Part of a small language model's weights: 18 layers, vocabulary 2048.
Each number is 500 + 50 x the weight over its row's rms, rounded and kept within 0 to 999. Layers, rows and columns count from 0. Numbers have three digits each. The size before them is the row's rms in percent of the matrix's.

# layer 13 MLP down, 160x640, rms 0.0663, rows 17-104, columns 480-639
101:569510433474404593539500407494513487520432424575463451535482513520526524441534510487504498539463433539439515521550505513418473543521566429488573498514532543504506479574503494388415544607478574518509466540566519560530414522606460609473531566565483500460474425521483506503532483481448428502494442481401482436480558476456520508564526435526473525470503450625570508540545520469490534473551452562529512517450526563474562400445575539550446439501547530471394573509518527528553542527490440
099:474479471429432501417479492516498528506459507481526485498512457439552538532549421618585448447521572511422603464506441517417461460406449509597543515539585474467492447530526542517381565484582402538465469576474535436514528618512435492499476513495431515523478529494482460489486477542471481494515444495558507467498572474455513577553556512585443442505566536510533530498555446550511484528523439508503533533496602507467520451574482474487434503504545479552401600431589494546455578505510452
101:450510464539514475510474495505511566508552484375404500558530501517494533506574460572458552534528560544569443456516519581521527480479508525560515558466500500562492445491589596575500503523544496455436540526498497500403581504503530565503490561553527440504537440471477520477584493540520494487469485459378554520548441436518502480486489470512414560486414423393426468544492450501584455468515471523503396536523519471570556521546579482478468533493472486492588466453487472483478422574515551
097:564528517510441536524425501534505511422495477476400489539515465482520428448521542556446417493599469505485466581535623510429473513563505468579476492585520432498586562517438465517513501542469445574499490509515462467483512502428426582533482519468473542506470448472560549514505575482555450546585487497516497438584527562434541561469451610421437511489452582624563483503534534492534527528468508419530497578438526526461512450429543522473443597538482526576502455500505465479553399508511491
101:462430625516540476468493451412456448555488532454527595477431464564468455530545513481460543483583543533404451422452482482600591445533461450492516395536561513504422389475550496498474478409438561450501523550454557455586537548509475451585437459490546459562504518477460452408491465477525464480481465466461563510503470478501567385490487474426512468549458548506417569582485419526494454532507379514548543508585534530483465550579556544550520435512617542527552499406558511557506463538528536
094:444583404592481448526582485567490434578442435556455562556497570468494487490543577478416550532529517501602566473488452422475526510448540576477520516553516465504467451491464510515545492506627553501464410436548481510481573523531433492461470493435530542411481504406499490461451455541516473479500472488592503491512446570592546553457585595464419553459446501531571498480573485478491479451547442526523540526451492487591501422483469503459507523477538460451507538510488564489502447581462548
105:523515522559505538470466463499482359508452456549496571462576477599479552446555560572474475456496471486509550504553564483529451592545493491503470552495529482385483515503532361555599495554608518528490512481427525456399477447478633474541519519415460533443559557571534481522502642522540518516421482436523479502516575455493568358474523431463419542465489493453544537573440518500457545507500547491501513574504521477413538467415475469540503476541406577508451464484531427556496518470506609
098:592489514457520503425365421481400517516482411455507449476529593516567431502543595418511485487474414390510543543395533444442544536481452505463460502460524514517473462505594501541468435512401476561437500482497519582484499509444459501499583539629482621472482490504502492497531562519571431508508512524557469519533506593407481428548536485490473504501511574470480474434470476537489524532427557452496484481485514599462508522606466460456506517511556526428535517461541525509545524576546420
095:491558515514480400436453481512537544553509432487479567500416502433506453526457487537524567578554401551454495549506561452483461543515501514443588511491506482514452493481365443497508474551446496492500532516464497463560504384522520490447511393522556431578486552425506422587486498474455550501574489399580451456463466507468509417540610469571625514532504468536438584506478512553525556525531488538425486369458471581498510524490512498557559510465445533466488520511590607515520534464536563
098:504508429503469475481545544576471487436504489438460497535457425501477464494475510538500466509495468402546429553569534469578525416592483590542406528560454439494491429566557444539582510547495518524465565407488563524552475602479508494517577531479554505459410493539450548512482531508532432466476430521503546549553480405538576486547523555503525487443446491552542577473503393504582548579429473537498516442494594471509461438563508541518491471459463443476441523530506470509522478406480524
100:520454470529516617562496594519495445503446425414403408418515514386520564429494519562549462437404530517578612465467468519500472482542543541536445547529493485463463471390410487492442395470559570485505588586479413494445516421513478417567426447441397480558502566547452472448485501454490551519435472488544578486569504500500489551448496529478573511579485488421537511467395507513527478487469506568421559533557508447550481459440461462555607462462509600529582529503558498491505420383454453
097:482457552516485572422616512495501514446534486367547531490429532506538506391548552496434500484481427524508419413478485414433495527470525490457534438463494515546528422542533504562475515492520513532521472531424508422461598503385501498512492598496539510542581556548552533513565524546638572536483578521470551522621513369430491473455521552439452458584513463482463470462550525579441494499471633538532511446531432515536394489448583534432459565486522449487487476525554518488594512561545446
098:527480445404511443494569526530454446480557503460477536483517632522491526430557411471580549566498476526502477554501487512474445566450475415435466493468508517455469490507428422434460495528430489519458474506526505468446543511447455540449451427549473465489539515571447452531543415411487501595546546466500540471537366477473478459562509447481486540499455527579525509427519532395518429518653537581559532487422565513507529540457454558643579516481427515476468478507482608438455448510419448
099:552429550599475506483454422530542527475488654563492558528533493536561602520451571484467508577460528435512554518470512500528418454539589522528559564509548466459520566490514498477515479486508556611609463430502568638480501517496537414554439493532525507545520558447463430438516491561484518479469594495456545569471459529522467506469407469519491606458533475538496582406489448484536459516575453526466468628390466516447480477458486571659537461488483504535401530420453529520502535481584414
097:419463571537528602460535548511534418481549481513478453570494492584550527422489496549543454508518451455591444396489507479391436483548431468512392512492549465520412487548506576531534533445527583593520473464524508520468453561539485493485508568443394459476520485544440520551523546413465465563538613615465516517519515520480540510614565424451561514493499514604465448435473496484428475502445560521511535544520504507454565506461560441522490531481485476495502552496522528448521520487419458
100:388505517457508531427548490533582470434489448541429546424442430472539481557538478558418550456513446437489553410499503530431548500517445456543537441551451511487494489640497500427461531518586546514538486506489481469528585479565559455502513604461430553492483585541547489615496411475454486518547494509522533566489542559509499557409478502468485490565515442477559527633527506543411574476471542619511515540519588458441511497505502540553599433512527544608497561543490483449436470496419515
093:588511525481492490466490510513421464471467570563539563609497457550519542527427491586466578508480546462548535473567525481475568484442478439478560519491526482579473485465405475458429478526455383509450470532541591551520481487525452469469445466439477420559533504500445583501308493518621500508507539464418478503388587475467480560524564499439502578511507458555554485470469463569430511448459546419449477592457528455525524486473484489558502448474478590505582515513594541498497532421440587
097:594527478415582642375553547550472479487482534520471475527453473482470479469478495413509506428490483489593547462420458549533438518500467422601564526449516513559609496458504509540600553475501516474476500460579417574460489517435439485530493475452458531632497514512462573548561510466391477482446447574455506537410524446470437494456401434509521475411430637563376504601471504463607625514494454456530523500500469447512457492409486456510444442553499492526457486512538478535603499449538414
100:453416522507529573453563463570495492555499461481501503346514425442579503525549478559501602497638471528467459434540440531520396470493523426529554424436453584475546469427437514441486525407524617526458503422586522512405497463532484575531532521468583522529519482613476474563538470440460525441524441468385493516502527527494527466450567499480447437526443465588533470518418512594488545531456502513566496631552494516459504468550462519523433549552452509440518567487547508564460459530543514
103:538533516456473421512509402415578470441556497509462540537480378540437471476437448543510505468499463514463571493484494428524488516403446514454523507493526545407462514546555448513521478521490515593491479503485502519421522483535524547605405418507548501487484469559456523418456465525504555307554594427420482400503488463414536439552625515488460570448509559580490457548441492493527535437536493516419368506443510517557507493510506448526521476562448537543526461409553508522517509531435440
104:526432526584552474559444544332576510504467588477458487525503534551571482467550505494420470406478436460480393510535525526522448486504457468484447510475549452527541601549489405542573433588569550440466601621432481549449506543526558511561524467508542510443501497538533559488483594494496562490516437579481506576480479537445549441570578582522518561448504542446454406496520540527569490531495488548528422479535545477561509491482505529440446483499437494490476401533491520512482558484549499
096:473544487514543508466477506491494512462489475432445354472483539470561530534534521559432457541509573563547541510415532471505526492487492444478457569446626466481474478514473582651459556461564495472615433514547487549494479453510447457528492447501549532565469523485560525422501556492536630480492526530472498489585476550477476533482468483455469547497461515589469447517455497502593473537482510479454479540493511494521459551562452548504519431511512534503534597554540550501382487413428477
101:378489457445516490440549522551548503497501402493450487560512537548491482480521557455469455445515601611529488568523565432446559497591542479410587492510564481527503630436554408473450531556447492546526440464559588465571495376580535514526519495471479522465511483476522482513524503528468429504538616533477439451555450507491525484511422542532474481483539492454504572463545516508451523462529380477512485496568474516458540395592476550495485445472585549549466405466467444548547484456582479
100:563514569433428504448495534447531483451463458559536536524425497489499476439479536573500466458423486498503514462592493551474582487476583477569531475476526459495460427544595524539544491574497526581487400437504488433500476568474493515516483523441461479393512567450473435517519486528529508527531473503526602493441492516550509536532537455531537476476522477542615470383516439446482456487436492405463530569463432549526489604496549540457538548521508626619439475500498468580560441558579578
102:500559516542527469426506553558514593422541494505576522532485489559436492459533526523544490411464495513434456432574517560613452480495540426461476588537531520453534519531499472455524543476477463491545464480527430511412491518486508470443440440485564407531435573456544543447505487581419466492455519316556467402568542457497502482421458554512453515512540500532450456462492490445550486476450497607525545455624433553558512420503468568532492416576513450423480543420385534584464490492557477
101:494500567479454550542502414539490466467373553600508534570436487443489442365566462491499497484585473433456508503595524401483574541544476470490471466510506519445509424519462530484488639438534496480452546470457525491541454515508459557557543483553393451376459435439528466523492524606473532490430638458461437479467527497414494527399446429516560492453503490535458415540502538499461526457487495494453542480576511541438525485547593448441499523412554445551512377492510557455559406473522462
105:447472559475538420546509450501471594607478457551566472533467571494461564420481547548445544499531493457519492425465441481501503438474443477456623467350517341490548537512520559523521528546457468486492456508503451461487471475523540474582526472501440524543556562441482467510581556564444505489578506519501444542504521555493460579481428525543484498556492476468423516497386507485464539484506538445488493506439522511375443428567571545541539526519506495491368582520480593532425416404512434
100:500466492493546574516414468504537565484478537464536512574527425475494497599525499464513503493517567481427503475523563505480537528410445540466523473567453560489598512404492469542508624448551484594497507500586560570479474456493457542473508522434540463534359550548513527500492430489386552516520556497487461515470569379444498550458490449522492344570519454421450503454421526479556554471449399534492579447467562500531448427420492476519555537504535493540555554617457519424444565523495472
099:593461525429461540487530504497439536466483453534506562415491559551455515518515574511448585480529493603546506380457497535538453424492520653526528610478485569490504384514468555535519513439516446517488354479558574436461405587461433401520544435496560434539473525470556600592522492545454472549580493523531422499447420556529541491458509455529500450547453550526543479381446502453527440464492488379510567516474486523500460472531572472454446448575441430375496546469614495524499524446465479
098:544571595539492571507516514579507336463455505390544470523564495496549505516441601469537499503550413496502515473454545421519398508491483545492466542567461498544503514529514479586485435509488483446555540451538528513482543478427533481506494501490424475438527512547544563488501483486557528452533397505498377483439516515480498589519608513462516527516493571515475470442428426471492496573473561457462466542573482486568480463451504504525447558512568447508440438491498539515470505424544580
100:469568504484502519472460544562492475463444555498591514470460573526577466544486532518477471437481481514490416634505525400483435448542493533497482515434536518509522526542527507589553508518424554460539407488567510439475510501432512405509630501419518464530484539582478515484492541413474571598470628460517529517480490527477557410449447508583480517478569490499578593525429468422514487480469530545571449512460591528511420447461551470541464497511440516536410481528536493509569510562511476
097:587506505527566565586431464520491494501491469511521503500487529455447532452507507540464472564491527503398490489563526469521543462602450519498509579540463422473534435469428507453409446546452528562523462485471477479512501438469509509539492473489512576546513544511507540535516410443357526448542560392514474573539506484496340524581458485431566452530568510450479485525525520516468471388534410421457437455536436454559510524431522495484559575489490461503536395457557450546478474527531514
095:534488495568509515518548492474599577493451433591516461464498471452487475489421517607495451545483513438514456499452539431414459475480493578541526424463569501479470494431438502448492408516464400490503505440468459549516500478466471452512512486541447484495471551494500493490454479554502525555470467479524507530566507587490452509514507497477496457476513598485589499541523417522446439557509515377434461470459502430520528486516561491490471544498471591467483542371554442516538496467446506
100:590551460494568508565489476516533526538501563498485489454528541570534515521428537506438444419441439547488520451479530434572504438505512414551523567487477525526461395599503515566581460520556565438551504476527466544479453484535536539498444518584476595554540563523425425488407466525580461531519488441540529506451504530552554466533467577508558525469455509542479451415562509525438467553464514486461571481488444476443502472511521435474519477522494490574515514538474413416453479508544384
108:494558433439504511527530570508513572533542506495466507534565524514533524517560469544501527533497581444480489403549516460609497384471517544532536432496548464475387473484554453480505504551501546486460532593498552393479555468547571470508589497508523602459520509417462646581584452559573556492540566431481514438439468525510557554528478539533516497534469458521446544439426522494532466467461508417489480428444466503467527623455514546443525490440475505602442541553464451490451465416556580
101:451414492448590441546483487376374507545529485546505468495523604486371541429486489463463496524496374498489558549532562533429427551566494480433493458576449468525458466519554541464556388535484547472541492482524438580504493428417409459482557474551499506483462488549445579513584538534526519487566519497502489507493478515531557407467503428574611459452469432467556565510486497427551406467521555535505513413471453521452587622393543446521467584540459502508405524536549422548531439557543487
102:590538460497566521592555617538536558462545559479488444522602433524503545527440444480570564564486561528517503480491533488490501499512536498507482445558419556573534533417526519556505426454559466515530507473597523450461472503537472417545461476511493513455578543536507446508504496452510498478516428480493493442489458415476474450524470480509491473528481562525575499510545461565538454466415493448432558592536490494502468504493428406550551549504444438487450503473471620450515574404486536
105:490443492515572540493513550509482545477442449422500543494556499481412448433527566511496445485581487500522509436496517511574429468451400414496467524560566469502535481502405551546538511537494480528501594503508523528505532448532476527535444499494577461500516488491451551493471471475444503422431520520528571467470457583500531479434461521471569470501445490519443472425503515518536455521536482516462467504451429462515559464418489440512510538549528455528496594437520607549538506442508599
104:540574556527423601475439465585558551432473490436605495476480477404501527495441366474499485478551374426552554472521479462558567520453523554561521507621488378563546567404507525473534484489606478481493478561550421494529554497490509525488411483568506553511513520458489458527543486496521608485438509557444619622560512533442487550463583550448500487403561378508518412488587495480507427454490501522447498540533492460414496444527530509538474492529534441497517517505465471515487522523448549
098:463474454509472556434559505401524476485461441567454410426566569460556497564490479532423524418447497611594573510514462516539499499444607407544568437532552502502517546524519498556475498500604475497495535516406474496449497513470560497463506431464479576474496446509451444585474487446524499458504543579481541459575560433448448560562449525552507488498489410569475488477508555546604462399509547538475528509572414542483564490491514546471546396498535513438540483514540437533571576525498530
102:417551409497518495443564532475552567530475471484542551448481438629506509556415477467545540513512501529561513575550515544440490497526454514462478455566374518449536708538563436515562624495443467539526490470518543426431495503450505540510539510564555475518561481479504581610521443526475583513478464521546463499457552533451469463499490388571508478545467495503526553491499429562566560496443421512449543396533483481439506496561471422522465489544539435526527456532551474523481470472426481
097:508495476452415465476517585538509473517568633491546428487519529416565579520443462456486534472512446559465564490472489570517506441488440548609579519461445518407463476488430443532562525492457521510550453534477502574439430489479473492481504542510515519560527482514522577485495571436504533567462555511520526467464460473525531419490484452525507590544508495563507533541467508494558540555528417489487511535502483552510497575433557510542553430505461478529560546573551597509520559556466440
096:518443438491480450471524474511448574482417583447519589520443507520568416620513535484416546515416542569527501520506544451530454469428548488477391506502510433440556456399467440476561477497595565468470452578489464545534578422560500442486520431507522509511562470510504385578414521462479518441411441565581525573505404541457490383515468486502435465518503527472460502524569518544554482456524552490490504539496496502424554564513436507473432487429524589473522515473454516448461422438477438
105:474511497425584529583465535428575557418457474479562482504545519488472491563463506440493576508530558569524459424553513501482467553506445436526486502417473485506422561582576515572539426458530542518381469609449459397471500508592424444502516383467534486440547485534472440415455511434488539486499478507444475409478472427490397534488523611453515447470546428469510586532428568446492478525468481458518445449543521430543531601507507497449456510498450470592619468515486488508503522464567428
101:481524499557478459375520471536456494481459434569497422548597543529423501540492400576509460490447488623529483531490542509446481435462554526491516489480648454382575486544510500550526490508601571458464422470647499502442573567476459459462502438483447523380495583465465509527483542501466457466428414511575483455514497439510520415519580490583532470492553489569582457574536502571558444537414408559474456454598465462501442501474455476542582562463558513480554487470444565502542451474490502
103:537548473547505465479527510514394470529517483533565422569487520468469454478460571439394526465474596467515516549453384448502472531436576406464515518447456480548443555468491550505581533433468423499569513438528551469568477502519514501459595502506508558539597512534526517510428501516514420506545498501535475510507476523481479568509519447592535541547455649435480513473589584408527444458500531535560450541489487517547468547416461485584552444465533520593538433553510557441566474449500502
097:532559471458502456464614477599479479458507478555536403573509405514511491499484511532533488496466494540544394484433520452518477521466403572451394481433471446464517551510449526523503610433527486468532457510493597508504416482523590537480517520533517469516399518453428477510516545517485509574472426541480587524504531604497548457484438511438561448445490557452429527472565447500485585449424523483506433439441417533450506493469554471421455461512506431607465536501526486494500518573511451
105:384445473469489462576521447425425486518476457486425496488553524515551484560476530488531460548540440518535458517503460472525496429539543482504521531497579498499538398529487449440470470539496499488467612497476577452540456530593568633559422498539521502447573550409504485606486455529559450485479513471453511453442421499516547527547468473483523517515438441525469513514527427559493495399458412595456499399553458433526570519578466352460518453490474509492460563526526546465460482480468566
108:423542476582503544494490570499485524550528486483532418517537497427517503498463476427473394447564540475417510424570517463435476354557542519524501515578514576461501491527556482542536466438466589502556530517538513435462473539556532516525517514465480514516593463503492471501508484453502490491480509511424585501510546516576518535544569572410539539474559445539613493540515610573517588530502560556524454556531441498495480479561502547637471445450502492417486451451483482429547484484528553
097:499482403507463466522610558553552468427551447469481547553517445494539488543474508438507484543548525452451456598459484520389484487527462554386427474477499443492526424472412568534480521463555470463557502528491498525480628431488453473420453554505519542583421494542433521555519451469532425510573500418423546554516494488503554527478473452454608432593534486557502488438462384574551457503503575434562592483421479426460610540591455479432565549546505429554429509558484489553543444552537520
100:463480491485470466545378438505487442537561511530461413331480480486495521446472466388468488449562403543504530531462522457521472446504513435378525522548455388419490540466578497477532506585518487540487478462532458553547496509523563563535475499512506502524483503517541493582540479477544521433457414528470443520499600404482504468525510546520516562464564453509556439444473549516554592448520449485486443453512454489531490518513458528443461478476608503521468486508537556509501525420450531
097:470563587508444419451522516525558443463520413500470588529413512506571505485495469494528530522376439514488481430486467523576552522504533544546467550481541434405544522511501456555475457431610506498440493577399501467507453533468551508542537511501465488472517532482436385470551425571513445521529497495502382494541535520499412574391442469456460540595434503411501533500523475439563548488505575551540451552481577503534581454559534453466563458445462572414512513540473525495539556547448500
101:515547541357427449582549571343529412433467530491449569469539532493536513477477514553534577553483595482583550518461477483484576454411556495516554458478413507463526488457477490540518571522459510543476426500507508514532402499564488533524445468493512512462417632441443531485473462489453550437484515576533549452458532507434445538488475388545533460506472522426485491470475491458614503457555529466444512512418509523564493403524526517504482588511473518544510519514565447503495556521494472
091:453523548454576476484461482460491517494482502533484400440601560412535551518539426525556569480506374512461485492444548498605466404484484434445465491569493533542482563415534525519543433533575548513550551457533488465393488570472488510570486501446522450434447461467413544518517474484428491506485465475503440524571477526533503495528522561571422454568522450520407517547561402422502444511475554436510493448399465537410481499516537500507523462613533454510569530497531504506511533439456488
098:428590401590523522497555474490484455537481445525584573509520588499525466536537423489482513526472414510401536448459477475558468501525483528512526490510464515484540482382545416467481483525489518563480546437500593425549616538593541508390536546561511466461467492471534433573515549486444500446498564403563490505525529478546483499481452624597549468549458473531608577536518499515473497440547308524510436434465466501605517514474441571515541450456456539416513470529521540550526520560499539
096:526468581506541607484512512430498474426488502482503517492472491566556498529496547474515481594541466516491498433490462574511525473513519492452489549449539528490470399447602515535397445505463554537437459452456481590548498418549501434403455446522571539491455455538580443492532554517551483522560460470501480467467486570538501517526499570491511532541522519412476544545451447514511483473453510481503504501523507558565549439589455489468405602520479473506559371483511571527565518352517490
097:580518492496548525538529479496467464483587553489510530494425448580470392540537538423619553504609505515594594556455513488458462544587556490423499580510527559486563441481575441496527492486513521462494448508469514496563507481588488440588499554548490499570454551487501464429323519494464477468455432474530526575531537512474503530500502576504470519467488449482501546437440498479519532539535458556502693498567510489536521483533453461582457549549443479538488474409526476441497556500566513
097:519608434394459509489521536494564466418548492600461566484419440470430470520553472521474520499531502578420582445437420421578566411439535516446527378535431517511542537577543560487514466485482539452498382553471450552561481481471560458478568591526487509490361445521534544549579409466509472440500460491419533480349579522551475493508493458548480510471396498556475630414468500550527481482588524571465487502485424547559389485471619460525487469469522482493577454482470474437495470490453506
097:472544431490472468551414556591440549605434468504550505521450492450454548487454482512497461501465542534530504490604550401510601519529531497507473498607491349506459487550468474481476452518402477488398576531501396399612481474576530488452507531443549450513498444528415525525492450550535438402464457520419446513490595470459520451427593440474522486419516574503468544425554532507504522528525413505496486523485560452496487515554421533480601514543484573514512495443481509575535391543555505
098:410506544516434569466520466477519555520521462463480564571504494427523589495444436517399444421545625491495551499571568531525576507481501520575583527473504342422485391526553463479605524557557512541523454383549398516503538492500558504562430381523478533525462565487472474430528459452505460496474482525530534509566513535490469579420389525457431588425452506407550585515428496491542416536474486465574502448457474456343555536556476493453514515446481392604463454470504493460557461540515473
100:502457397443474519564463487549503513494467531480412371387532527594435555599523548410585521525455473469525612503462505567585403478498499632464478505524476496452516496481431521427578560512353479556485515564478542464530434464573494474496467533507500446469544477491510535505612486506520493504565366433504522451454554487476514511560638539621537459471501561450536477496560456596498421545512513544469493448460517582543497510488448438479602493486561478446480552513542484571488580527516473
097:446535552481537450561520552512420523514510570515383518450511543447555531515495459405515538499424460493481484457480442540441457494579505520492466559552506554541523493560472465442579474514454487534438487481575499415464537487589578529538352371348443420468488555505487502525564477505484446483427383412472536535464507501527524463466497503552586476560443616441507483462528596430486466532521467479480485419545500557486528436396512469513536421503514516443471565499508463510492545506469489
097:509504537540470482504522511388505480601533496430560426511398555464539482534480458434524417410533468547491581553473453444507485553607477657578536427612458450571444461478532565553484482449473524470426526575440494533598540520451514430548515507641542586507523433578598474453525436516469485541470505473537524504564568614530584423535510462501554551475439501425503441529501443513506507526491464542506592476443503456482440501466576428470569540447481527376452534508499604491459498493554493
101:450443568539601507450508493473468476465555473492456501480572437557500431602442522460510495423476481475503524462388436523463507505507504469453534494535445487496514594436495472534507558506480513495534482458486579540576550576480624524592434473493468547523478571584451514463528437508509470455504569473449471487525459472547542424506642434534456415553485508453487478487521493548433533432533387499457531478537367614601517478419451527465499483478401489398471498433543566486496498413491636
098:397573509488557578543584460509496415469535543500531511482388468517541572550487452541458459474616563531465405524542543527487530570534562529476471542542623531476501463624532546539492376506503528531557447572473539556534474468504401503563461552492546445528356517467466424496455471504483506485474574488513407422528460515558549494592507592492497534599503486467509492491477532389500557548501473634531453495558484499569478548449601423504484510596522485505455521483430519446410418429468551
103:472443480467494434484551508544539406530520435588516444522459470464457519399503426616430589520465530410489536505548511552518380468502431516520519437495543506507489532554487452485471439405445499444473506547491473470516562513562505517576520451608599494475548489462532493413554522498523507542582562352529516549524484483492489522530488418619548528501569420496511554489481549544428448526409531489554573581520502586562429441564502473479526516609444499546439482421539528395529429442544496
098:483488434497461537539558437513477566537567521458669572552486471485530507473420519514515487479503446534468491426441428456473511515453485588539510453482490551502534477455546547496461577485448547528527434449494427502511567591476515490425396543462508565424417562628476437428450565448628465586496494571555398448443503442533512647443522491473437588631518512480490520524484487566544588481537442491418463486576602586471539577579476580461536505533539498475471550487477561469515546545450499
095:467486480552539567575562509535559490472535613487502488463521490491443465555445504458542553452406550410483537483576430449499424497574486447519494513508590545694461471477477514435567418502543513544539501511560465522549559553523448422503495440542515535482489505548507418511474506402487563504484436442382598418513503449538522486523499475559543506562451420467435507482495509476483615489466560411527391442518550533589549585530553472540547530542475594424536498520481487493465450492523493
099:525585499589563483508474422514530525542502474576523491527607477511477385487544581431571448472482562424604573577454498511538499543426548442469511396503485552591499484471568531604443497559591503613515479510491501539522508494470559532576564433521571572523549491468501474445488528428537510490500465415603550475505444480440455518506443443573437508512504518431475561553559451438477498457483475453568439568451480507444502479479496581514538539481488545382480375519499496487493450462481499
098:458427549488546571457521454568524536539587469538555552483482424509479511571574594484485531481423430469528479540417364492473473475529504580585439471468500528482552485519562483523517434508437492500545428414407417577516511484461517537514390486402567455421500534489505459465510518505515505555498525453573460480471440505597532452561486543476492523479572516473509553443514435523543490537489526524415545521443481451586457564496512558496564563505452490622508554446557522525538559481492568
092:443517579434504469586456418471480571496484457493467542492502527499484468532524474502429497484563422565425398469625515512464528507568477486524474517556518560493466525582373479496591505509393533478544536541556504574523501507397516487485540543551468438538508562481488505547458456510390496532495555518562530494525527417489561567485490409437489400517507508459516503433477590458506474572541529485569450502414544448425537462502448493483524503474549547510414556508515521504482536431521533
098:507490639555371485467540566491510468462459544506506465516500474598412496481490536545546474469524486468516478366561456599511468514517591495517532475426478527505422547449484488503548576547542444476532520593469530540420551531455598537495476445543593516465472521512477449501532531492479493555451545578522570490553462507508535586466493499533598460488439516443520534541516549446531512529459448497538451572495495484450543433515434448488665546445458496507506448452433516456465557453434500
101:418554538534498551572598481519514592588378536479493395531535510505533421463533517484470466474451522486485366468471529437589471628418549502510567549592435529507480567502523446502546530554460452583558429581472533484452466583525518471476533434551459508583550526411491525473486432613413491547530575504582474459468485470466482430490413432498562362516444490495545472461468523437555488524577547467569458533495405430467473450496489574605488448574564473488426532518469540495444466544532472
103:542544470499399575467463595491501560586525451469479512515502530357491457510469423450432398458489582510562539503475557476474450478512501436540507472441472519443614460449493448587531474511514503430456408546338484544528393492445602486526509488561545414492534520587414438479563485485562489531510515516493522496522484428550470545490465617424428590524547497450483428503458506537547476476476494535452512518505464529487560500540481557535409416567544528551510567564486470499568586511473464
098:405470490479472525514480515511535522484444413513608523473590555508470373458564424562383573569480514626503528488544513479529524523377496523485618500454508503477458457557517399474487401482537453545473437440527398499648530496551475481473514545473451525584552467497422457499481534454477536474601486480415491525474496491553463451445487488491548571449556428441504484520479410545491547422491446472452465502523669518466503486493498560551457525528482481580517496570504529508511442446472501
104:504411515562502454448464519509463579534384464542547554515549494447458441573474569496565518498518489464571494552584548496537459383458492463499416490418485460479482556497532563565474490415527495522481449473410495494496525485533555585584481561563533546511517452429463469595473568529482549533451445505518467611501445497490566436576493543530471486479454469406507506479501506520534516437554378492539429497413455477463523456617445487530470515543444508523409532443598491517441517540467557
097:566540506462587506422467483520518493462429551428622467567491562432556502509521510565457528560455461500518390547470480496516551530541522419487479431466569448530480491467493454490407411552448521548582489483494497568437484492531558565551476495509525465523541542559511566546448597578533460437569457571536486538460524475466518497587457548469520571570506485494507504537574513493513487502452484539494446521473554486538513470505376466481582484474532533590421513594525544534433535501485532
104:584575459450568421591351459520464427469483516500507645486452437486487527392440454448463547539457558555530472528542486473491454524502540503439429564549518466478453458511443498511635479523502550460490460453461565373471562584530497429548477460487539452511458542512497541421434499502509482483444471442427522505482500438545507519516452554483494502588507609553495461486390566502413540414512513494552429481535542525539464494491465596483578499513615514551490520433509593471498479489546408
099:441511563507548522464480547588477482456502469548430675505576413540552534450517478453534550624455566496531508524543500510423489401507471574526558447443606469389571555418458503623591472477522444460586528534495453576484555548528452444543538508536544536491464567591454416538470478553461456443408549499557520559394510485530487514390440500573483504539448516547560506495418534468454571388499484501469476487523496431459410450515505479500464502477494455508534444498456520494452487558484493
097:470547510555519619529457502465456461565462476558421411460476452485438581503438409538521534466533424502550439589524480471541452573535555485501399482542494584518443554480584522495552534513584539460548520478456605471433496498545470527475491467524549541488460444558480565495548519557409514440519539531443543577547533524467580428392403422443538601429481490514460488505548569426463511421521501536480526498507442477438456412447465508508498504563519507521411491459567465518588560454517512
100:467591472448499528474448505430454501413501468505542419550468497441535439507448461483426477501509456527458604500568593477618478490464451504528432467576487530538563589497451520473469478482487471552535525578506558580526590572515515548424483491503550579480485403504448383471480511594549517514517519491589431553499563476460491595546488465466505486459449488483615479543619506542502417444458535563507513472511442545424531569567490570423499434451388434547424508436458544534534452535489498
097:480450470571532542488486422568514480496429528474397479467494529496472404611554570489572501499462598387501555420403451431497512431475565538570519446595459488568456522386488445468527431539473472463474546496481478444475464489498500544494450510484417488529483505461561466523498533510426515480516456503465508512540438585522558391463589535408485486518504545443503525374468502450493542549506524426508553492481533459480421449534484406554513407492430512571546563461452513571539537525579549
102:413444516535515481445468425572493444506464562514568567499463553526515543454452535490488653541543461482550532558442457500505559507492392354540555500480452461415499607564533568453505465520547583514481514429524501488485450509526511470504510518418508536476486475590484416484567506490424517493441506416492542534534398555454494489486556544394521469569572507495487435592498540556398481496461500496494551472512467475465565492569441468462458473494522470511534528524495575551387459568540478
099:460488492419487537481469553599476383464505530524528432470571525546542541493501416547535548403512555522466505426446505459435521542536521491421456469516573560503418499567471407504566515521524534492548520471470487480485487445501509576554529505491465451370505498496605528492485576546549460498657508577443528516544509497536626527415440492507554558481490534572512397519509497527492451473444491434579500458359557464468536384374520512496509451528523430501467495533527491590423482523565452
103:536533481477515507523453518604514455541555458460497487488564551496458479506426537437481503390435504513434485444516584439430585556521475444538489512511483426575479492494570503478471582500528568530448461466479332505531415507537493401480470507556515492597510501466470554501523512420533455471550531409519416499576537525472479518537479458455418604495450453402542537528521495522583489512499449486441544542448507554514395515477525495540454497443541456477506454546499501435407539572550546
097:533558468424568482468383391469515569474436437491485519555522520559551445428496516547459532562539515647549506560524528436424515551488488463478443484446496590466447570453455500582540539491491480545573547511456417516451485432541491551479504488493468458498468442542485553560526488544453534540447498453592570568472470557546499475533487554610456458491482444450493446534466425434533484546491506483477565487474455476544499535438569504405515517532503507492497500456520564548513461579515493
096:454480416527535478543485644438492532570482412497514578501488481497467380444492552629512442472501539514628442477543468550554486492534546393500465508468409532502463495513562466522576448494418465524473490486544564481531464496473574434457512440462496443493421456498568534507516551478534523563546562457472550466502547543448505557469497597498482474438479489501477473492479610520535516569499519456429456556453532486418504423457466483504453408474526578464557420520554482463420502492458412
099:490436577524487506544525488470522484528573482496452371406575473475425499531528502437451485472483487434421389522492493462439464467484563441501545491505483481663530490469496516492500517447478448406546508546452551416534498544500539546431447461470502548479445450526514477444505447513536557542550497466533537481483441517447494556443542474444453425463483560489466462529498532431535479533415506503429511582421530585527494469529475464479492464488527517492495424522553514564520476540492604